config.yaml
n_layer: 12
d_model: 160
n_head: 2
n_kv_head: 1
head_dim: 64
d_mlp: 448
vocab_size: 1024
activation: "swiglu"
norm: "rmsnorm"
norm_place: "pre"
norm_eps: 1e-05
positions: "rope"
rope_base: 10000.0
rope_fraction: 1.0
qk_norm: true
attn_scale: 0.125
bias: "none"
tie_embeddings: false
parallel_block: false
init: "normal"
init_std_qkv: 0.036
init_std_o: 0.0
init_std_up: 0.036
init_std_down: 0.0
optimizer: "muon_variant"
lr: 0.00777
lr_mult_down: 2.0
beta1: 0.95
lr_head: 0.00816
grad_clip: 0.5
warmup_steps: 0
schedule: "wsd"
decay_fraction: 0.657
decay_shape: "linear"
final_lr_fraction: 0.0
batch_tokens: [16384, 32768, 65536]
seq_len: 128
doc_mask: true
train_tokens: 157800000
steps: 4183
dataset: "wikipedia_en"
Each number is 128 + 24 x the weight over its row's rms, rounded and kept within 0 to 255. Layers, rows and columns count from 0. Numbers have three digits each. The size before them is the row's rms in percent of the matrix's.

# gate: layer 7 MLP gate, 448x160, rms 0.161, rows 162-175, columns 0-159
# up: layer 7 MLP up, 448x160, rms 0.158, rows 162-174, columns 0-159
# down: layer 7 MLP down (transposed), 448x160, rms 0.179, rows 162-174, columns 0-159
gate162 104:121125128107060147105160145113136111147109150093166102149118106116142105142120118072126148125111126157180146141149112170110090104122116154145127129120117089133123112160138105156131133182138127144147131138120137121111160127085089153121139114091139117165130116125054144151143083147139095157118109141110119155141109102148140148111137156105100102129125146120153104092109121146097124133106136102116091128150135145154132119166140161179124113100119191113141141130173182147126130142180113
up162 108:127168107102098140127140135106132108150133125120147152100127137129126137091143106124152147109126128170118146142148100144114129119162165135116120130162082141129120128165084147105155158105103108104114084143164126096106086097167089096138145138104141138098117120074135113095158111146118126115140093126141120157176155118133093103083155110074142153103145139168136136156150088112132115115088128142171113076132121125148147104185139103103123185160145144117179137139130119129127100110116107
down162 109:097104116109098157125138157131131104102139132145118125119154127138120135135143134115135123100078145164144102132166155114114134131103163157097110119092127118166098106108120117141116066100125126155078166123105151125145153116131124091176163116120100115098123150142118122073130080140107102148132104111103121131143088143144151128117087152169132155129138139084169091121085124127188135119124113149124116207139102172102131113115112131103135095131083136127120127162094122159105109117123101
gate163 105:130139159136127121123144130169170118116128155139152177100148119116124161098134098141138127099113080133124121120105130146145160127121151131111127166120059095126118097179105128096129113099079108123145135140134139134116134094135128130119102104121170095143122102129132156135091135140127133143122105120131105078125137145080111114132123167130158094173124091137125109104141161177134086129129166152128142152131175099171128124120139119129138170067152137100139072189150145137127142133157160
up163 102:148112131115140127133108106126166138151178151100132144171074127139120106100098132129123130113112125158151152093143121112099122118151181117154134120178146161118118123119063126093149153151127127116139194194142131084120128110173069128100102106078143148134169176102127127126087133114095121136105146139164115141128155099093150125122128119099155138120121170115147110130140129149107107159124129121127120114145153131125131128127111120165125096131132129170143140140100171121110129066141138
down163 100:124151136104126124132110141154123140135132159130166113101124176125140138155155138134123131166151120120118155123141140095082158120140165074114105103131130122085147117120164140108097123137117130151144150073120152121100145162118141127170085144135092099137152145104081149100142135104111156121073145144138084134157118148106105114147103136095129141163086138151074131094131140132088115119086139114128092108095130153141135077139103114116095073104107143089099098127107134114073111112141131
gate164 098:133123123134167115109130132082092099101159126042126169139090137126157128086078108128135113125127124140117124109137121125136103132146140167145142119098127110105059117119128130150178133105149093107169143162148136134142172126107152109192131154155134149145110106110127122126142123137147154130148085118117135160160117110131086111123119138159107084130126094127138138172158159090111115117140128116125148105161120124098129131129166148122151124108132140158124109107167134068124175155120166
up164 103:142054174144133150171117133118116077103158117134116125087122102110137164113088134091154120113186150073112142113152131175117114121148144128141116146144133136120114132116145080171119114111116125121126115112121103125160108107129125092175107118132113081103091157145070122081091109160111128130124137158117106155100147102145173140151149112141137146130113140119112099096165117097130152133146115140109146143139138099149139109117118184137134110159132140138162141140145094124161132135083154
down164 105:125111137105131086118112102120144134115150141105111182130130148062135139123127115095124136129108158131125125108128117135123089123105131149108151131170145131146096168123168113103150111109131131096122134151087105082136169144130152090132115097125117138090107117158114155202120172182109105142163137114133125149173128136119105111108128133117108141097119099151130124107153099173100119117169154136107163102161149089107106112129129144110133193139152094160079115115108139158121144116170124
gate165 098:129130125123132101124124150170146109068134109137086106126144113139144123137134091138165097119106081148142121116157144160084107104149100114142129154107130097136149140069129123155088135136099136145131146157082135178151104130134123126135084128140091175176143131094108121154125121114112123168098104139136149103112128128145088092167107105163143121124131092120127168130098114122131139157159121162113133103141129099114172158164188114160137161181109128131086128124134124128179129113127118
up165 101:140107129117132079130157128163109134154142149139148144121163164113114110130129112111111095069139113129122142098166159113143077152104137132123097098140073137159099117120135141147074122096198145160128106116145105144110107090148130101125068150104075137114161111133136181116170139132131173153137142125158149139163145138154134114125127129157147118096114124114108114125110125110150104157147121097140121094166109103081132156166123100159135112125142087139134140154136144128155106160157134
down165 104:078121137118143138157138125159113140117105076143181124117131130135097177142102075108120121111166141114134141141150146162108097115162126138094130111115165106105101139118110070157117162116114126106107145167164130158152155178096170112129100129135129124129158133130146148102127152114131102136120133124116098119142141114133134104133159157118118145144086117110148084103155116142194109110152159103161135159116108136144147107122122153083146089158129089164086108112128128101071137109124108
gate166 094:103130115115104120122105114165118168150136157091132117158130090124111143164112124111120158120130099164133133106125088109109150141137143107118169131110114157114147190096169114098132130140103128161098144057112155164122070142138075112107116141109146108167140126141117137123104137177108084139100126140144090129140134124095179155133118148087145141131143133127176141101134132135119119110153106144107172137126128162080122174141178116132103155092135134143119081138098140113138109117122130
up166 096:107164148125154099112167133120109140131108080120160121172137137126145140139136106118162132115056111069136101144119131132062115121094096112159089090104112117136153139174154131132150113117129144116120123125103115160131097132139079156122152119123157120132103157171132164150104159115130120110144138162148134142141148095099140166161144126127118109167112138109170095132157117143140140127132124088144161184120090174115134117108115151146155117171131168136117133156124123152076135110127102
down166 100:156167171173156112120160109116097124111150223082116069104125154123126146108121140175120100150101127146110141115111108110130142134146173110091105115132112107116125146111112150164128131138107149147139118121093145116097139129125136128130125158094113148109102096128130109123112182132139105178135145114116135150111100118121103116138121124113175128136140145188112151143159126142080113121137153166125132097078133122129170135130143116113121101121091141178161123125117079136140126162151104
gate167 110:128138127129175127137144137111143181121078171086144143112135142121122153075157172089143108132119129121134132092168200119153171101156104146125095192135138143127127150136115155141141132126141139086139130088137124128148098139145127120156108107107138166133137123133132145081145140157117134130157157153141093154108125098105112113131087115124163153137118114104124087111148136104129142134103135134142106145118167089115113119099105132181130125124175144159154185125168104108121156129169129
up167 106:099138107145117131144126119114144163152138114122084083130111140117116158122126119203138130142143118145128147143136147078124079129135133115158122095128145132143118137178137182114099108089109143167155142101104104141109116152132133091124149141104117122154149140133108157090125152104122153103154087117138127153105148138093121078175104148096142157104142172132108115171122117105133137167150149150118147110148144160177099135071133166143100100137144143162086135132108155124167097152109135
down167 103:166141160132113151143137117134164141150159110116121136104118159123104113105145131143113105083114130120146156166145172139146140117095133125121150108065143134137136154152076122153121129141150136158126140153098161126111124075105101170121158117138163111075160129143109151109122151111151164125134132159145164167131122117130114119101134142165142088119134157085111144146158136122143150158195146177120116158153148094163106133132145121146154107144106129102143096136134080108123131106120053
gate168 095:135127188109127124139126150166169114120171121135112145125140130106077112149098127073095137131168141127136150129148107129146127133120152078137122158138105083146127113185137130095136082141092146117112130102202120111121118109130119104130154136142145130173167139101137139149101122138126100110157089102141136134116116155115174173108106130153167134120141143135143106132112138158088121175119116132122133091115178132161105126104129146112116136155128082137160121146118131089100168172104153
up168 096:131135072136126154102151130124053161146148103100123154153108159106138116094130133088101121115083121129143131134154124137093140098085106124121118117147117148139103141116129108152094135172102140164134126158139139116163076113113158106121159102133152145128146115130120114117116174111132157097130139142142159094154117146116124150138123153167163135078167149103142123142121177132121135123076126168154148143145129120122201126101156175168122166103101131108153152138164103124132141145124141
down168 094:150117102083147134121132155097135116087134161100114137114133101161135121200161089129109125104133152133139104130117088137073089097099184150157134118132132145126144145163136129134148139136131131171162160151119105060120151153128162106111124078138159093142127156173119104164157156110121126128104110147131124171129097129106159117125134132178114176135119156115101092123124123144115115143094083118098141108106112112134119099158158147143120118101108162096161142138133112125124145150111113
gate169 100:167137137104137156060143138109108078175133138126155136057103131190106085114103138122126148157137141155125117136143135142127127126122103101138134146156093145115145135140099126135167103117129154128133116097076139136141136123156139173158136167115149127126143145162153127118116142121133126105139143152113155113089149148148103066166120080110131131109109158126118167136129152085123112123119106103074152155114104120107099119129126085162128114136142131139128128155108091139121125054113149
up169 102:144128139127110125134120111121146119167143134111116152123123129080116145128088132117147159147110122087115091119141143142121116122146146118184164121135106121158168108120192145154136118124110116096171143147132149091150152097069101143122146142109137126180127119085121053079111169124121132150099124124145133118150113121141145139158132109150160103173121165153126148141139166140140117161134102090131075103156092106134149111102167115171139125126128130147180169163126111130136139110104142
down169 098:159112123197091137139154125113118121150140127078145155142098115096141144120110148107127113098083114126139104148129137150110147109119116135145164101152089125128136142154147127132116102163108153113109120135172107124143088105148109148143123117157117157124172118125135107120113075169165177073139100127154089166149135090079138113114131118091143123152137139138095115185092120102125127159115128164123154092154125149140128144100141089109134170138118110154120147129121088088094117124166102
gate170 101:132121106149147110113142081146170139142147131134165145084121171109188132118090118128094159105106119141140116129134092117129148112099101130149133135120092156093148087184093131123147110112134114154122095106138157148151190144140129147091103134138130086133156132129098084138107136093071170065130131116098111142102113161118166141138142152117127127123119136156117106114168155120091132111131121145146146119140111125142152113161154119145137095122185129160119083109151120102102106143150122
up170 095:157172124140120088196104162157160145154146194171151126081120141128113157114137139122085076158167176145115104127153156137153129119125149129121121095131121107155116109130134111149143133142177127096121156135130134152165075135150103140156124128109111115146070141094170119153138097125105144121144141140114124120169160132129136119107159130138110133107163093112097144138138139187131113134135096127121162126131124168132141098149149166128152121164119133126142118087119124117129103136093094
down170 100:133115117070148112127130130127174073093138124141143152115134129144154109115104144131099147159119153123123116077156142144094107094135118142133108168131107145122132103127107105108140162104096090090133106129097104138098113113137115128084134184122121070132129112138119113120113099066095110098129113157125099124149131152089121136129141106150108169139138137157157107138105119157108093107174127149092141148135122099116129135110101092127109129180166102115138141135165130116051131165111144
gate171 095:109144102159090157106109125100088131131111133146117157059146089171116124148117113111129134142153150108131103140138122119143110123091128129132110089132132100112127133117136142121145117127141136118138085163097117137156144138155142129132161129111153132114108074152140160139133131095102138116125110158092144163085170179164105109142130111109113110132086091143104111132118135143109152133089136146074180133150099150090125105112127151097146131154079118158086119171113156109155100066152120
up171 097:090093149138176134124140141112146123136136135118114086125100115102110153108082097137150121159140142105128145151122116162109124172129118105147130131176136141167109179157062071111110103127103166134150138112078137136128141143126140167143120113116087098113139114107159111169136149086139133142137119193100101172098116127145116133152092110110097120116094095155112086127124129102116153137130120131104141111096143119084171105117137146151119161137094156108134101124130172108123127110123156
down171 097:161137134118162142130142101159102140134137114128150122138144116141166106149123123163135153138136136137158105121130158078120128122160110108172131135162074152101106095103116133191136143129156133132129126121148124134143087102091148185109120151143098107142115151104148169112138165129147132136133114087141171112202104097120140116106100115109155146082077117126141092145158153136144104101145126116170129119146090117144134184152111109131132117104161096146140167108140102133127165149088142
gate172 097:173104117158113091115156169137163143145150128078154113115110091118155110095125181135183139113139130141132138115089151162117111135116118084160114119073105145152132130134144138118093128149126144156148135141080092151137115136120141137119116143159096144133123155092113109141127147141122125107132178113093146074082102110126148117157093064152142132158112134183091125133119109144133105134156124091094119088123103104078131098116121158132135156132148133132124136083130129110141162131138149
up172 098:095137092130081151120166142068150156141140164148124127125108114092089113157148143173145108114127168127111127141134121108139109141142115065148107143114140116171119099102095181118116133107160098166150137128117093162141136142116099086162108133129158158100168123141162100119113155164130144116149151159124121164152144138135118108126120122120140147114130127137123095158098135122133101135085140138103156087138122143108122173181087161159139140103104109125128161152143147091147163141158103
down172 100:092119152128149121128102107146108126124080096111116148138181136120095099143122135126122117139144120122102141133106131147111132141113124146116149188125140180123163110107160120139133128108190166135123163115132114079105133148164144142156164109106165107156095138107096169105130154160111150148143119133136111135127138164156145151162145128096118133112132122128179202104115117120146126107151155151158121120108114118141134144090090122156150160141103178179097135105127118122123148149163064
gate173 099:154153187110118098123136119139136116151107113086121149135109143131145087135109130157116124118102069150117147122132124167082155135150155097132113117101123118124121154117114126158156110105142119169120122157133149158085150177129100157125162155163115125098139130118145153134158174115093178141107130088151106156157100148108132134114152137156122138108130135132147155149108110084184128131143115103120178121137143173148129091100135130137184125131134157106106161171159139096146173163137128
up173 101:099120133160116071158110146161129107120113133143098144144110111102147123156123128121106168141114132161129121160084116115121147054151160133149148107126102051139107135127125161133132131151122117174065128080135135093114135152090141085154070136138097091115139164130129116142129129125110109102136119120125092126160107134134137104095158121148125139153097132180099133108104145108146104167152144142130139115142158146126103140160169146104113163137138085145140097116109113106102147146141109
down173 103:117111104110179091142122096125117125101132159144137100139166165126166124107127134167097070140156134121114090126130085172109127123146137090100144102111145137107130112068142143194132130122112145117119177136159104084164146143128087113135151125158126129155136124110170182129118141067161099113106138092134156129116106102168140141111149123104134166120129116159134118103117128125143122131135157128157132113130098115137116099123128095097113136170078109115122163177115133114111118103101131
gate174 103:135157106111113151082136142146116135136134162110141119122124161153153130158135092132113129152102104163171125143130150114123163193088121119154120109104131106122133147114074167174128140108120102140177141080094120124102105136104135141127058105138183140186130135099137125134127170173189125117124112126135098126155080130152095122136135160142140143140140104117148148137103136129104141130109100159114120168114163143111111147172116119123112133123132163108091158151138113158124128104147151
up174 098:115112091142180146161132108124128128140106159102141104152120127111127107105102125148149137088102136119090124120092149129091136116101152117144135132110127097103098125133136090103113103125195084152146141095091080169165112159090127138140115128159110123114125176111160100130099131120153146143104095118174117137155116155106139112096130104125151153128124131113127127103147122156114115134148115074127129134111188152113116152136175147102112157107111094138157133157158080133094154176160105
down174 104:134122090161105120116092128110121189137123121157096122113112140092116125157124135107143147140131133121144095180136100113104084125112124058155119114131144105124138130123161109113153139096145152165131150125115109128083103159114073073119085108117173151174097145130170105135144118147110140117118130165104102141148109154066088102125157152130153106119156139133097114128138069127130099128141107148114116120163156099106133089120094119109093150151127129131100141081121116122153128116127124
gate175 101:107136129083079118139127109137041118130120108113139131133079148125108149105120146121118114132131127131111119148164170129159120141145145160153144147134138143132076105105143098129115175110147155132122146093153139121147177101156138101121090100125129101109121124172166143133134145132140111132097154195129131124094095187111123110146115097105127132106128112173127186160134112122133125141136156113101139152121163164147130134110096127169139083154094136158185126141141112155138119133150120